Weights of a small transformer language model: no biases in attention or MLP.
Each number is 200 + 20 x the weight over its row's rms, rounded and kept within 0 to 999. Layers, rows and columns count from 0. The size before them is the row's rms in percent of the matrix's.

# layer 3 MLP gate, 832x320, rms 0.0396, rows 237-409, columns 80-119
095,194,219,187,162,189,227,179,189,208,181,184,176,153,201,176,189,219,207,205,200,163,222,188,181,198,214,212,173,216,191,212,191,208,204,217,178,210,202,214,207
091,197,164,207,222,205,206,196,190,177,197,200,172,188,219,233,190,185,212,173,188,217,232,187,252,190,199,194,191,187,175,204,181,186,181,232,203,200,219,194,217
097,198,172,209,174,195,196,174,222,196,174,202,186,185,199,243,267,209,183,224,220,219,211,191,202,212,199,190,148,182,213,169,234,210,190,229,184,193,189,210,201
109,219,252,213,211,174,216,231,232,205,243,234,164,210,212,195,180,184,251,185,202,196,164,231,183,206,230,219,267,193,186,202,211,195,220,176,197,172,207,172,236
099,207,217,210,191,204,205,188,164,221,188,229,203,181,187,192,181,178,197,205,180,201,215,187,206,200,213,196,208,201,203,197,206,199,182,161,195,166,201,193,191
101,193,208,218,190,209,212,234,176,188,178,193,204,228,209,182,203,183,206,176,209,226,190,196,191,183,184,194,165,206,191,192,208,216,226,197,210,212,213,213,196
098,199,193,225,224,183,188,229,246,179,194,222,204,184,207,184,206,208,230,193,210,223,137,237,238,204,191,215,206,199,212,193,196,199,209,200,193,238,214,200,199
101,229,176,218,210,201,192,214,196,204,209,172,200,226,205,201,191,194,183,162,173,195,198,205,189,184,210,170,198,199,223,210,220,224,207,176,223,195,206,181,218
093,203,229,201,203,185,207,217,207,213,179,231,212,192,212,227,189,198,168,215,188,203,211,195,223,183,213,225,211,211,195,173,193,202,229,185,204,182,215,171,199
099,169,202,174,195,202,217,168,206,203,179,208,197,204,191,245,217,166,209,178,163,241,190,200,189,200,204,202,180,217,229,199,189,191,198,209,221,217,212,198,198
104,171,224,171,214,201,209,181,175,179,208,209,189,167,175,217,185,209,223,179,180,195,172,208,186,198,184,222,196,196,236,214,216,218,194,226,164,222,237,215,185
095,193,180,227,226,159,208,227,204,192,188,209,215,215,212,182,209,186,219,185,211,190,225,184,201,196,215,198,200,225,182,223,178,205,180,201,213,172,215,205,190
103,192,203,243,224,202,185,201,182,172,218,192,238,203,201,201,188,165,192,183,180,230,219,207,197,189,213,175,190,214,211,227,189,193,242,189,241,223,231,220,191
100,194,191,236,213,209,216,186,182,215,154,187,167,196,211,206,196,233,192,194,200,190,210,198,216,193,206,196,217,167,158,227,214,231,181,191,188,197,186,232,189
099,185,226,205,201,208,211,217,193,207,206,210,219,168,212,213,188,193,183,207,203,201,191,221,210,175,227,230,213,188,195,226,185,165,193,218,191,225,192,213,158
095,218,223,204,218,199,216,176,200,183,205,218,161,195,216,196,151,183,222,229,167,179,196,199,199,244,209,210,186,191,205,186,211,199,180,183,211,209,181,191,246
102,208,177,176,165,200,238,207,234,188,197,194,212,184,163,195,198,187,194,209,205,202,206,177,162,189,220,215,215,161,193,187,206,176,152,227,224,190,218,185,217
104,180,219,213,202,184,189,209,233,190,173,229,170,207,171,229,238,187,178,206,201,171,190,219,203,196,171,194,208,220,200,203,193,212,193,173,211,179,205,187,200
097,173,160,205,218,212,235,222,211,180,212,197,198,245,241,207,206,198,209,219,175,198,188,204,224,191,184,175,222,200,177,197,206,202,221,200,174,228,216,209,181
100,243,210,223,222,185,212,200,190,189,178,205,204,217,233,197,203,213,201,156,213,190,183,213,163,190,182,221,201,215,211,196,169,241,181,188,208,161,170,211,165
091,207,195,201,224,207,197,209,185,202,190,213,228,190,189,167,241,184,213,218,179,189,197,205,219,201,158,230,164,195,219,178,185,215,203,199,230,204,221,210,242
101,165,234,193,179,223,172,202,192,234,237,205,205,218,190,164,223,213,202,203,215,177,217,195,218,194,173,175,195,212,219,193,208,182,202,185,212,187,194,231,181
089,193,206,199,219,218,174,170,208,230,201,195,160,216,198,175,214,187,198,164,264,191,165,183,199,204,240,194,194,208,179,200,186,183,223,205,185,191,174,214,168
109,182,209,220,153,209,209,193,225,200,160,173,238,187,220,216,173,210,183,190,193,243,173,207,197,223,225,213,178,198,221,183,214,229,222,227,192,206,198,207,214
100,198,227,222,194,175,222,166,182,217,216,219,179,229,186,155,198,181,232,211,222,201,203,196,185,170,187,195,209,201,219,226,207,182,183,200,167,192,211,207,225
095,228,173,207,194,203,188,181,209,195,207,170,207,228,217,185,221,219,194,195,193,204,188,174,220,218,198,262,174,189,204,209,178,210,194,213,195,225,196,203,204
094,175,215,211,186,196,192,208,204,191,219,217,168,232,172,195,185,219,201,193,194,193,181,239,213,200,213,168,175,191,178,190,207,190,189,213,171,227,161,195,185
095,182,168,197,204,155,203,201,220,181,219,203,178,216,203,220,183,216,232,189,209,208,236,202,190,187,232,238,214,209,244,257,186,195,225,189,185,220,203,232,211
099,223,160,208,180,176,231,209,162,196,213,183,172,173,209,186,184,190,190,194,178,196,192,168,152,225,177,176,193,183,190,195,202,206,220,211,215,182,179,224,179
094,228,222,164,196,229,155,219,193,201,206,173,200,226,224,208,222,196,182,210,181,187,201,211,211,187,224,186,218,185,153,214,200,211,212,232,226,203,168,228,194
098,220,178,195,166,190,193,187,215,205,219,236,238,209,147,194,196,187,213,217,206,173,211,181,230,205,199,191,171,218,193,202,199,210,178,184,193,178,202,208,238
107,214,190,198,161,186,197,205,195,182,199,184,224,154,175,197,179,211,197,247,177,224,219,182,159,209,202,180,188,215,211,208,195,175,236,172,226,198,170,215,200
105,206,165,183,214,209,208,203,208,212,208,243,222,217,179,191,194,185,230,190,203,208,193,177,201,179,175,183,207,205,171,188,164,210,206,195,189,201,183,203,192
102,189,219,183,171,221,191,236,221,210,212,235,197,184,189,208,207,196,222,213,187,198,188,217,190,194,236,198,205,200,201,234,192,224,194,184,213,206,225,192,181
103,231,188,197,197,192,198,170,234,179,214,217,186,225,211,187,230,194,187,186,219,231,220,204,197,170,197,240,156,193,190,209,182,214,179,202,219,203,207,203,174
097,218,219,168,233,155,244,218,170,212,182,215,239,199,229,225,226,190,205,212,191,165,191,213,241,217,211,241,209,200,214,191,187,209,191,203,186,188,208,190,178
099,190,187,183,195,198,213,216,201,182,152,176,193,187,175,239,248,209,227,199,191,200,164,172,193,193,206,216,250,204,184,179,174,176,216,214,195,218,188,221,208
095,203,180,167,233,204,194,179,186,206,218,224,200,214,200,195,177,203,174,186,176,178,229,232,204,187,219,232,125,200,172,179,192,196,202,200,184,211,204,201,224
102,202,222,195,158,240,194,186,162,215,190,227,206,183,154,215,224,212,231,197,213,208,188,190,244,201,212,175,184,193,191,191,179,190,194,190,192,193,182,201,170
101,151,223,186,227,191,238,227,193,223,196,166,169,182,188,228,189,207,203,212,204,194,204,179,191,206,185,195,184,175,212,168,214,205,212,205,224,177,189,185,203
098,185,235,219,253,183,266,196,199,188,182,198,183,212,191,231,236,180,241,180,175,210,201,200,192,202,170,246,227,222,200,190,205,253,218,210,188,194,168,169,235
101,195,179,207,199,218,190,209,191,212,212,171,197,218,171,221,204,192,210,173,213,228,191,228,206,186,211,190,191,162,234,212,160,179,236,167,213,156,149,171,204
098,172,184,221,208,156,193,206,200,185,197,207,224,202,201,233,148,223,193,186,214,197,217,210,237,189,193,206,204,173,213,208,230,212,200,204,207,181,213,214,226
103,191,246,187,197,203,194,204,192,185,188,211,198,189,204,194,195,133,224,206,198,157,196,253,175,228,199,184,200,181,182,220,237,190,207,200,191,176,183,201,192
099,197,222,195,205,203,171,231,165,185,207,232,202,174,238,191,190,195,195,222,213,203,169,244,208,198,202,179,190,186,155,218,173,197,186,232,180,208,161,206,204
103,177,212,214,187,179,195,144,222,195,218,175,196,228,202,195,233,238,204,172,184,234,176,192,174,219,231,221,178,240,211,221,209,202,190,173,226,195,185,199,209
105,175,194,222,203,169,211,183,211,220,192,176,229,228,190,184,207,189,181,177,211,207,211,203,215,191,160,189,227,157,179,224,211,209,218,175,207,230,211,231,199
106,180,215,191,209,188,197,188,208,202,191,203,216,228,160,219,163,177,202,167,202,211,247,186,196,170,216,173,200,226,242,194,214,198,192,214,201,190,200,248,213
105,196,177,184,177,165,225,155,208,203,178,214,212,202,222,215,239,183,211,187,229,170,240,242,224,242,241,191,184,225,231,170,179,226,209,196,193,189,212,193,192
105,192,167,182,196,213,209,197,198,166,215,199,194,219,192,199,188,204,212,190,165,222,194,236,192,231,202,176,197,216,225,214,188,215,207,240,214,214,184,243,187
100,179,215,232,189,196,171,209,196,225,191,227,206,214,192,184,193,175,209,176,196,195,181,195,238,194,205,171,198,201,204,200,211,244,169,189,165,179,168,223,198
099,177,212,175,180,197,205,188,195,196,208,201,206,225,198,192,218,229,178,200,193,190,171,215,250,206,211,166,184,213,210,198,208,167,204,205,197,166,207,208,215
101,182,220,213,186,210,195,176,216,173,239,208,194,166,201,207,176,188,219,189,166,184,215,178,175,206,185,186,206,229,187,207,213,219,245,208,195,227,205,213,174
101,205,180,192,209,219,204,183,192,172,196,212,204,161,211,226,190,197,172,189,214,191,192,204,196,220,176,198,200,214,193,228,207,202,223,196,183,190,194,211,221
103,189,185,191,205,221,158,172,193,180,193,174,195,195,194,215,211,228,201,174,201,183,207,202,214,203,175,221,199,189,200,218,213,211,247,211,213,225,236,215,217
096,204,171,220,200,206,170,224,165,168,206,230,202,219,181,187,203,209,212,202,189,200,197,210,194,225,226,198,193,186,210,186,206,181,233,230,210,196,195,180,199
096,179,192,204,204,234,185,192,219,219,193,205,201,218,186,205,182,157,204,189,201,164,175,178,159,224,222,206,212,180,176,198,188,192,166,214,197,223,170,174,209
096,208,178,211,220,172,159,221,222,212,231,178,188,165,185,222,199,181,213,211,179,238,222,203,171,185,174,175,207,185,187,169,188,167,196,215,209,221,196,202,180
099,175,173,220,159,196,191,175,190,199,232,200,181,226,197,176,230,195,237,209,218,174,194,218,226,172,200,149,204,209,198,171,227,196,175,192,198,192,203,197,206
102,203,190,184,209,211,173,231,177,222,181,159,192,213,213,181,214,184,186,186,165,162,190,197,250,199,219,200,201,176,211,199,164,201,214,206,241,179,182,161,204
102,217,218,162,204,202,188,189,217,215,190,161,195,171,197,177,213,172,207,188,196,216,223,197,206,177,195,217,207,205,216,203,216,210,189,197,214,164,201,174,187
099,204,217,229,192,185,198,216,244,212,197,207,223,194,177,194,168,210,251,172,191,194,206,189,226,164,231,226,164,203,223,196,195,180,192,174,209,195,204,186,181
103,225,224,159,225,215,228,216,214,210,182,164,151,205,195,216,196,204,184,203,205,211,215,193,178,214,182,184,224,182,207,218,199,191,175,189,223,192,172,188,223
099,192,200,220,221,164,201,232,198,185,211,216,230,218,190,174,209,235,187,180,186,213,206,175,196,217,186,228,213,172,190,175,219,200,219,204,214,181,153,211,205
104,220,153,179,238,187,179,181,162,203,223,207,209,158,205,182,212,226,174,186,211,217,200,183,222,166,198,198,187,204,195,218,202,216,220,200,193,200,207,240,210
095,167,180,196,207,210,201,191,212,207,232,206,179,172,185,183,188,217,190,205,221,224,181,184,209,214,202,193,214,191,188,215,192,182,241,209,206,212,177,249,173
093,183,188,184,144,212,179,184,226,178,219,150,215,192,204,233,177,156,200,165,248,204,193,192,199,241,189,175,189,195,187,165,196,196,190,189,203,224,211,217,246
106,191,193,172,193,220,216,226,207,185,194,228,207,196,177,166,164,197,202,206,189,206,242,175,198,184,175,195,200,206,181,174,213,241,197,197,180,212,184,192,211
098,241,183,185,185,175,192,168,179,201,223,190,197,215,202,207,220,182,202,223,167,173,209,223,179,208,211,180,229,218,214,179,181,161,200,199,203,176,232,211,209
101,183,173,226,206,200,218,181,222,200,212,173,182,186,188,231,202,196,201,163,194,216,227,196,232,212,206,206,193,214,212,233,205,214,175,186,194,193,190,189,232
102,193,188,217,193,172,179,204,195,216,180,197,203,196,227,220,217,233,200,221,210,200,199,189,220,176,166,218,189,187,219,180,184,192,210,196,210,176,176,196,186
093,206,214,217,217,200,196,194,211,232,223,206,216,183,213,211,180,186,210,220,173,218,197,211,232,173,184,211,185,173,180,193,208,207,227,183,180,210,160,197,206
094,190,170,195,182,242,196,172,239,212,167,193,248,194,212,185,185,180,176,208,208,218,181,192,196,188,195,229,200,205,179,193,200,188,204,187,161,200,184,216,183
098,195,179,198,189,202,203,229,182,186,181,164,212,176,175,224,186,155,221,193,216,187,175,216,178,194,218,208,190,179,208,191,203,208,195,188,205,188,186,203,202
101,209,188,186,210,219,160,186,185,227,182,212,211,199,169,213,180,177,198,191,190,179,234,200,194,240,184,189,243,202,175,182,227,211,201,195,213,196,211,207,215
108,204,213,196,202,197,209,212,185,204,173,149,201,178,179,216,213,195,208,178,219,230,230,253,219,196,202,227,229,181,229,183,200,199,186,187,204,215,220,226,212
106,179,181,211,180,204,221,199,200,207,197,232,217,222,212,201,225,159,199,216,193,167,188,126,178,256,208,215,200,182,191,158,206,156,185,234,202,216,176,201,135
100,206,193,202,215,188,238,210,229,241,184,210,233,196,161,203,183,212,226,216,214,184,214,152,181,200,165,201,197,224,190,176,180,193,227,169,192,172,198,218,207
105,243,236,194,195,221,205,199,168,206,213,197,181,213,204,180,217,226,196,202,183,228,223,198,164,204,200,174,219,232,188,156,188,250,186,217,197,196,189,172,209
098,225,211,220,182,221,208,231,209,191,206,228,208,193,205,229,184,202,224,211,216,189,195,180,175,200,214,208,208,160,229,233,171,207,203,217,202,190,181,174,203
103,201,208,235,198,200,207,210,186,163,201,179,206,246,217,223,227,228,203,184,213,200,184,198,179,198,195,221,198,181,230,233,220,189,205,188,185,187,206,179,220
096,181,199,195,169,234,202,198,175,199,170,184,223,210,192,209,227,198,194,199,173,233,190,188,225,226,215,217,183,168,193,198,181,183,231,184,202,173,197,239,154
098,204,175,212,231,238,217,231,193,238,228,193,198,196,190,169,213,187,213,234,197,199,239,191,219,199,201,221,197,161,153,200,177,191,190,189,210,221,175,206,221
097,179,202,201,212,229,190,213,191,198,192,188,241,220,189,184,198,204,209,226,191,174,230,221,197,201,208,207,199,217,200,179,192,202,213,225,193,193,186,215,213
100,211,185,207,221,195,182,196,247,208,207,218,174,193,239,194,238,212,216,199,244,229,209,208,185,237,190,211,207,190,196,203,194,167,207,200,220,197,191,182,206
099,215,177,226,204,228,216,206,221,219,186,206,192,194,188,225,223,189,222,189,230,211,168,227,193,248,197,202,221,207,189,189,194,212,217,160,222,177,156,197,216
099,179,226,229,151,176,180,217,193,188,200,186,182,209,175,199,198,213,229,174,190,199,213,163,196,255,201,179,171,204,197,186,199,194,209,193,201,210,165,227,219
096,203,188,172,236,221,196,208,202,171,242,196,178,213,168,200,204,210,212,166,181,174,190,224,198,222,193,194,179,214,226,209,181,172,197,218,170,201,190,209,153
099,185,165,199,223,191,204,186,207,231,192,209,203,223,205,225,229,225,191,198,203,197,204,214,170,207,236,187,166,187,200,196,198,211,199,218,194,201,196,148,179
095,208,210,219,170,202,189,234,236,207,187,205,174,200,163,174,203,191,189,210,222,219,219,194,237,183,203,219,179,168,180,195,212,199,202,173,188,183,163,219,192
098,196,186,195,193,194,199,206,220,213,214,194,201,219,173,204,198,179,191,211,193,187,224,193,191,226,243,232,192,192,181,206,180,160,179,208,200,201,182,193,200
106,227,192,183,195,188,184,225,208,222,180,229,193,219,188,179,196,182,200,243,228,212,177,168,201,190,199,173,219,180,209,238,223,196,164,154,193,202,213,215,214
100,196,164,210,213,195,191,195,189,211,205,167,191,229,202,207,213,194,176,198,178,207,187,218,197,222,201,205,237,220,204,215,207,195,205,183,212,199,209,220,217
079,178,174,200,195,181,193,154,196,151,184,182,202,195,200,198,229,195,189,212,197,172,223,224,216,175,198,224,209,179,215,181,207,212,180,217,205,172,174,190,225
106,194,188,193,192,183,144,169,216,209,191,181,170,201,194,200,219,230,175,200,184,191,213,217,180,198,156,180,235,160,192,207,179,173,182,197,213,195,196,214,209
098,219,192,221,163,234,204,202,189,199,201,178,204,228,241,195,222,179,208,223,160,216,186,186,223,190,190,202,217,190,184,174,201,191,214,205,168,208,184,194,199
102,168,189,221,198,201,172,176,194,184,217,178,204,206,237,220,184,179,198,181,198,207,199,217,235,164,203,244,190,208,218,204,196,210,180,228,182,204,204,198,212
098,202,213,212,208,204,193,180,187,192,215,213,188,196,155,216,166,175,210,226,201,193,201,155,194,196,189,174,224,224,163,189,232,162,186,197,196,190,202,174,206
103,183,157,218,220,204,227,168,239,213,192,186,213,183,194,151,189,191,190,179,221,237,175,222,201,181,195,223,190,207,185,191,197,217,194,190,212,197,192,168,226
094,204,207,195,181,201,192,217,222,197,225,221,174,217,209,186,217,199,187,211,217,213,199,187,201,206,216,206,215,195,205,189,226,214,188,205,185,230,181,206,241
109,186,211,187,163,215,193,226,213,192,197,194,233,193,181,220,184,207,202,208,218,216,207,217,203,175,237,165,194,205,235,176,174,180,224,186,208,223,204,188,197
099,212,215,205,216,209,191,216,208,200,203,171,216,191,176,220,208,177,197,204,232,173,188,185,222,216,213,191,188,159,162,217,225,205,191,192,208,169,193,184,187
099,238,202,222,203,200,166,160,208,195,165,179,213,184,216,221,180,182,174,175,216,203,176,223,187,209,160,210,186,190,207,198,223,152,207,198,174,207,199,205,223
103,186,171,184,224,210,216,194,198,243,175,208,202,238,173,207,239,188,222,203,215,175,217,175,189,204,194,215,207,206,182,220,239,180,190,207,214,213,217,216,199
110,151,198,207,193,169,210,184,206,190,147,203,214,238,202,175,184,235,223,208,163,178,214,209,235,231,204,208,191,189,214,206,224,204,246,205,233,205,191,175,166
102,207,201,231,244,230,207,207,217,185,222,160,213,221,181,201,193,206,184,221,190,174,195,180,205,213,193,204,196,193,242,209,195,223,197,189,217,172,214,211,162
100,226,233,186,205,213,202,205,212,200,148,205,201,164,196,215,202,196,204,230,241,190,200,230,188,185,206,168,193,181,170,159,223,188,184,209,182,183,190,230,158
101,185,213,217,179,174,189,198,210,206,181,220,235,158,174,194,183,200,220,209,203,212,218,218,216,189,224,185,223,211,214,166,159,242,203,200,175,201,197,198,184
105,195,194,198,201,169,222,177,193,192,189,173,174,232,207,185,211,241,211,222,211,202,176,178,211,242,183,158,197,222,197,199,225,186,201,208,219,186,203,214,144
106,206,223,186,192,204,201,175,191,189,220,185,196,221,192,177,214,202,202,198,211,185,195,192,205,158,197,208,218,186,213,179,215,218,233,186,202,159,183,191,181
097,204,205,177,220,205,217,190,196,190,196,190,210,205,195,197,226,161,184,208,198,203,238,218,178,197,203,191,218,195,165,203,208,217,176,203,208,194,186,202,199
101,196,212,175,194,187,209,196,218,200,190,219,193,220,201,203,211,213,214,184,206,181,236,177,185,180,197,198,183,193,191,205,185,190,188,198,204,217,195,184,209
102,221,195,178,215,176,208,170,226,198,226,215,193,194,181,171,190,220,188,249,219,205,212,208,199,180,209,215,226,233,187,232,203,171,202,194,217,189,188,216,233
098,177,175,215,197,197,191,171,204,232,176,205,186,234,216,213,202,211,179,150,187,221,196,179,218,220,196,184,202,225,196,219,203,226,215,230,191,195,189,190,215
123,183,175,217,149,205,193,163,199,196,198,165,202,214,207,210,211,201,227,188,197,220,182,173,153,159,194,248,235,180,215,214,205,179,218,179,183,219,185,223,220
103,215,201,224,209,205,215,163,212,195,190,227,199,196,185,173,222,202,190,162,161,190,216,190,190,192,198,175,154,203,177,231,182,214,177,201,188,209,215,197,195
102,212,190,207,204,185,171,217,190,231,206,207,192,172,207,200,188,193,175,216,201,185,229,206,227,177,244,177,174,194,217,203,156,211,201,217,222,213,226,217,168
102,207,208,205,206,198,183,207,206,228,205,208,210,201,205,199,161,152,203,207,226,215,199,194,182,189,183,208,217,180,195,176,195,211,190,208,191,197,222,234,196
102,188,197,222,214,194,219,200,196,194,208,211,224,217,219,216,221,235,217,198,207,229,206,194,179,211,213,218,201,192,214,223,222,196,184,196,205,175,203,188,186
095,211,167,226,199,229,165,203,189,188,229,201,228,235,142,237,208,190,219,186,193,214,198,217,203,249,201,200,225,184,216,195,207,213,202,179,181,208,172,216,214
105,180,182,211,195,214,260,189,197,206,225,221,163,197,187,179,198,209,184,206,178,197,160,209,193,210,184,247,196,177,209,190,215,174,184,222,218,204,175,205,194
098,179,178,198,171,209,183,197,218,190,218,207,205,197,218,228,197,198,198,232,186,194,184,173,171,205,194,183,201,161,200,222,230,179,198,177,188,194,176,196,208
098,234,229,193,215,201,210,161,227,200,196,222,210,203,216,212,211,202,207,214,188,182,218,176,214,181,210,175,203,191,180,214,179,187,204,223,227,201,215,170,196
106,205,223,189,205,171,208,207,214,193,204,185,193,222,180,203,187,203,186,195,204,184,188,202,193,188,214,194,175,199,209,207,234,215,181,170,186,145,210,196,203
103,230,190,174,205,172,160,211,215,165,190,211,209,233,196,227,220,200,193,221,217,206,186,193,216,169,229,188,164,218,231,173,214,162,201,196,213,204,189,198,181
097,202,202,206,222,211,175,209,233,177,211,155,173,224,152,211,185,202,222,220,182,179,202,222,195,209,174,209,258,187,206,191,180,210,177,213,192,200,221,195,220
096,181,178,216,169,178,213,196,204,179,161,184,199,209,218,155,213,189,220,220,212,222,188,237,200,189,207,214,219,194,206,199,211,198,188,204,191,218,219,238,211
100,214,203,235,223,181,187,207,205,191,228,221,223,208,216,193,174,187,215,220,201,205,224,225,200,214,190,193,176,188,187,170,164,170,189,218,190,183,229,162,188
105,204,202,163,192,191,196,206,162,222,188,216,218,203,201,201,189,223,173,220,198,202,150,162,189,184,168,188,175,192,192,184,204,224,180,206,234,196,249,198,207
103,210,183,195,233,183,215,191,210,199,210,166,182,200,190,208,210,168,219,171,197,197,197,173,218,214,215,214,200,200,220,195,194,209,214,189,181,217,222,201,200
101,155,209,216,210,222,188,209,182,235,179,214,186,212,227,235,201,176,217,208,228,248,210,194,243,207,175,212,178,173,156,244,205,212,181,221,210,205,207,230,233
094,188,212,174,233,199,207,214,195,214,206,210,202,203,181,201,209,192,230,210,229,191,204,204,227,202,202,218,177,233,179,220,219,206,218,211,192,228,197,195,201
104,219,203,162,201,202,206,189,214,170,182,226,214,209,184,201,217,213,208,212,185,195,184,195,203,174,202,206,184,218,224,209,184,217,226,196,201,236,235,206,242
108,200,206,172,195,208,149,191,227,227,209,197,225,184,207,197,186,214,207,180,201,196,216,201,230,183,173,236,199,194,204,152,248,211,198,219,185,203,210,211,243
102,210,182,224,203,183,166,227,204,228,241,178,186,209,213,194,197,159,203,201,177,157,194,191,217,235,201,203,212,200,196,208,208,208,209,200,187,173,208,208,217
099,214,202,228,174,232,199,210,250,228,199,191,217,169,189,184,221,210,187,189,204,206,180,178,175,198,199,201,209,181,164,184,203,188,166,167,196,185,235,179,214
101,201,188,183,209,184,172,209,176,194,225,202,200,226,201,198,208,210,186,192,161,190,207,211,207,187,218,155,205,196,219,197,192,183,222,203,199,226,240,198,219
097,194,192,209,213,182,221,186,183,209,220,211,173,198,212,219,182,207,156,215,192,174,175,214,225,205,198,160,205,178,231,154,222,205,163,205,175,199,190,194,208
100,169,204,168,213,205,228,203,166,189,163,191,215,172,185,224,172,208,203,192,158,182,188,188,211,207,194,239,199,154,160,213,196,237,198,144,228,169,184,156,187
100,207,183,194,181,190,182,199,169,193,220,215,186,203,220,210,198,233,224,224,204,247,222,183,204,200,186,216,187,192,203,224,200,185,217,190,214,170,211,219,220
105,187,185,200,221,197,188,203,258,204,180,186,189,218,187,210,227,212,213,203,210,164,205,210,186,240,220,182,247,153,218,222,179,197,188,177,198,208,183,178,160
100,173,205,227,237,205,167,206,185,182,229,217,188,195,186,206,217,222,200,152,199,190,219,206,242,165,197,170,218,232,201,199,193,207,218,165,201,199,161,186,197
092,245,178,177,180,192,183,182,222,179,210,191,185,228,187,215,210,193,161,168,215,214,203,200,184,200,202,190,180,196,170,203,195,178,195,222,198,198,203,203,215
103,205,184,219,200,206,171,196,207,225,215,202,221,198,158,223,182,162,239,194,202,167,201,217,204,188,188,193,181,207,221,206,209,217,231,211,184,190,197,157,170
091,187,173,170,179,196,178,208,210,230,192,177,229,212,191,193,206,208,172,186,184,186,182,173,179,203,192,209,216,188,177,202,188,204,176,191,215,194,208,242,211
101,206,188,193,195,187,206,207,187,203,176,161,183,181,198,212,196,221,198,223,232,191,192,262,207,212,193,200,195,172,220,218,204,199,215,209,173,209,238,211,190
098,217,196,169,158,212,189,226,207,188,179,201,238,175,207,198,194,205,204,234,253,170,215,211,232,197,188,183,174,251,178,175,194,172,206,173,192,186,216,179,207
090,215,180,200,253,212,198,189,216,181,195,212,156,174,208,227,167,205,209,179,216,239,188,192,211,187,215,269,191,199,163,209,208,186,206,202,194,182,195,190,200
092,169,202,210,167,173,210,215,206,219,193,188,191,235,227,201,197,241,197,212,202,249,169,221,238,211,225,183,182,183,192,191,229,176,176,197,217,187,190,187,199
098,194,201,226,223,210,204,202,220,189,180,162,249,197,189,228,212,214,184,205,208,205,175,204,163,202,189,209,234,203,206,225,214,169,200,206,226,186,205,214,214
090,143,196,189,196,179,203,198,186,212,216,174,189,209,201,190,220,235,212,196,224,189,210,216,195,175,226,202,184,216,184,178,208,216,220,197,206,194,183,208,216
102,210,202,204,206,199,201,220,222,206,173,242,214,202,172,187,173,205,171,206,180,185,213,190,208,175,166,208,171,189,176,206,240,151,171,211,159,188,176,197,196
097,177,192,237,238,204,153,163,213,176,203,191,208,152,210,213,200,206,196,163,241,197,197,217,226,215,183,214,186,203,208,170,223,201,199,214,206,206,192,199,182
104,200,205,227,189,215,183,196,198,200,219,207,233,205,192,217,162,220,175,182,211,181,202,171,239,182,218,236,205,185,203,210,223,214,205,191,198,214,207,208,165
098,203,199,203,213,178,234,189,180,215,229,176,190,222,216,201,216,170,218,133,213,164,180,228,188,161,214,189,197,202,188,211,213,203,210,186,231,179,213,178,211
098,201,243,204,194,187,214,169,176,195,205,218,209,206,210,171,184,233,205,195,196,191,220,216,236,184,230,196,182,158,175,193,182,162,205,225,219,173,198,199,214
098,214,187,195,207,200,185,227,216,198,204,232,209,198,200,191,177,215,192,230,189,226,151,163,200,221,162,220,219,210,222,217,213,192,194,207,231,218,200,164,191
101,186,211,181,204,204,188,194,206,172,173,194,200,204,190,251,226,223,204,221,220,215,222,193,191,169,216,235,235,192,189,170,190,195,203,200,206,195,194,211,187
093,203,212,209,201,235,197,189,192,165,181,222,227,190,188,193,199,179,188,173,190,244,224,196,239,193,181,165,214,250,188,206,205,197,228,197,228,188,213,190,204
104,216,192,230,187,196,200,205,168,185,218,198,196,218,203,220,192,255,212,185,184,186,170,200,195,194,258,198,235,240,222,213,200,201,224,184,182,146,226,200,195
104,177,229,209,224,218,204,172,196,191,207,249,235,188,191,214,187,203,213,193,193,196,196,178,176,201,182,226,196,231,201,216,211,203,199,217,164,190,222,212,228
101,197,219,239,246,192,196,215,226,205,188,175,164,197,183,189,221,164,200,160,189,213,176,210,174,195,183,240,240,213,136,222,192,210,188,186,208,169,183,185,175
102,161,196,215,167,173,209,219,205,248,207,177,220,202,181,242,193,175,172,208,191,195,199,210,188,204,218,182,191,220,213,178,195,209,167,216,207,190,189,183,219
097,156,238,179,185,213,207,224,203,205,173,175,198,216,216,206,233,172,218,188,197,208,196,184,185,172,213,159,222,219,212,201,197,171,190,166,204,184,173,232,206
103,212,210,219,195,183,221,175,242,242,219,227,218,206,217,219,215,218,205,196,207,192,222,196,192,198,186,209,222,188,188,200,202,182,194,218,199,196,218,228,252
097,207,200,225,183,188,209,173,174,215,226,217,201,150,175,170,209,235,157,203,224,244,203,223,212,221,191,210,200,197,212,192,230,182,213,197,210,213,215,200,234
098,196,208,210,212,195,191,180,181,190,183,180,221,239,196,191,221,182,205,177,200,211,203,179,186,218,186,204,201,231,206,202,153,188,196,191,170,194,204,207,188
100,175,191,199,191,172,199,220,204,200,222,219,199,141,209,219,234,181,227,185,171,222,199,183,208,207,204,202,175,175,196,199,250,222,192,209,176,195,158,210,177
099,179,188,199,221,196,186,197,213,246,184,213,159,249,153,172,188,183,175,158,175,186,199,222,183,211,218,222,189,179,177,226,221,232,202,167,200,185,177,184,209
097,172,197,201,200,165,183,206,208,210,191,198,227,205,191,197,207,206,202,228,186,206,204,182,213,186,149,182,171,209,202,195,218,193,184,216,205,181,251,229,188
105,198,175,187,195,195,213,222,218,164,190,214,229,256,186,233,222,186,175,226,189,189,221,182,239,191,180,226,197,199,183,207,189,223,182,212,215,191,216,210,193
099,189,208,194,224,177,192,223,187,194,234,206,196,212,178,226,222,199,225,174,163,199,211,195,162,195,184,195,198,191,177,224,168,192,198,203,211,211,210,227,208
099,182,216,207,174,210,191,223,202,215,165,217,219,173,198,224,197,226,214,221,193,174,180,211,184,232,206,151,178,197,199,180,230,223,194,191,217,212,210,217,205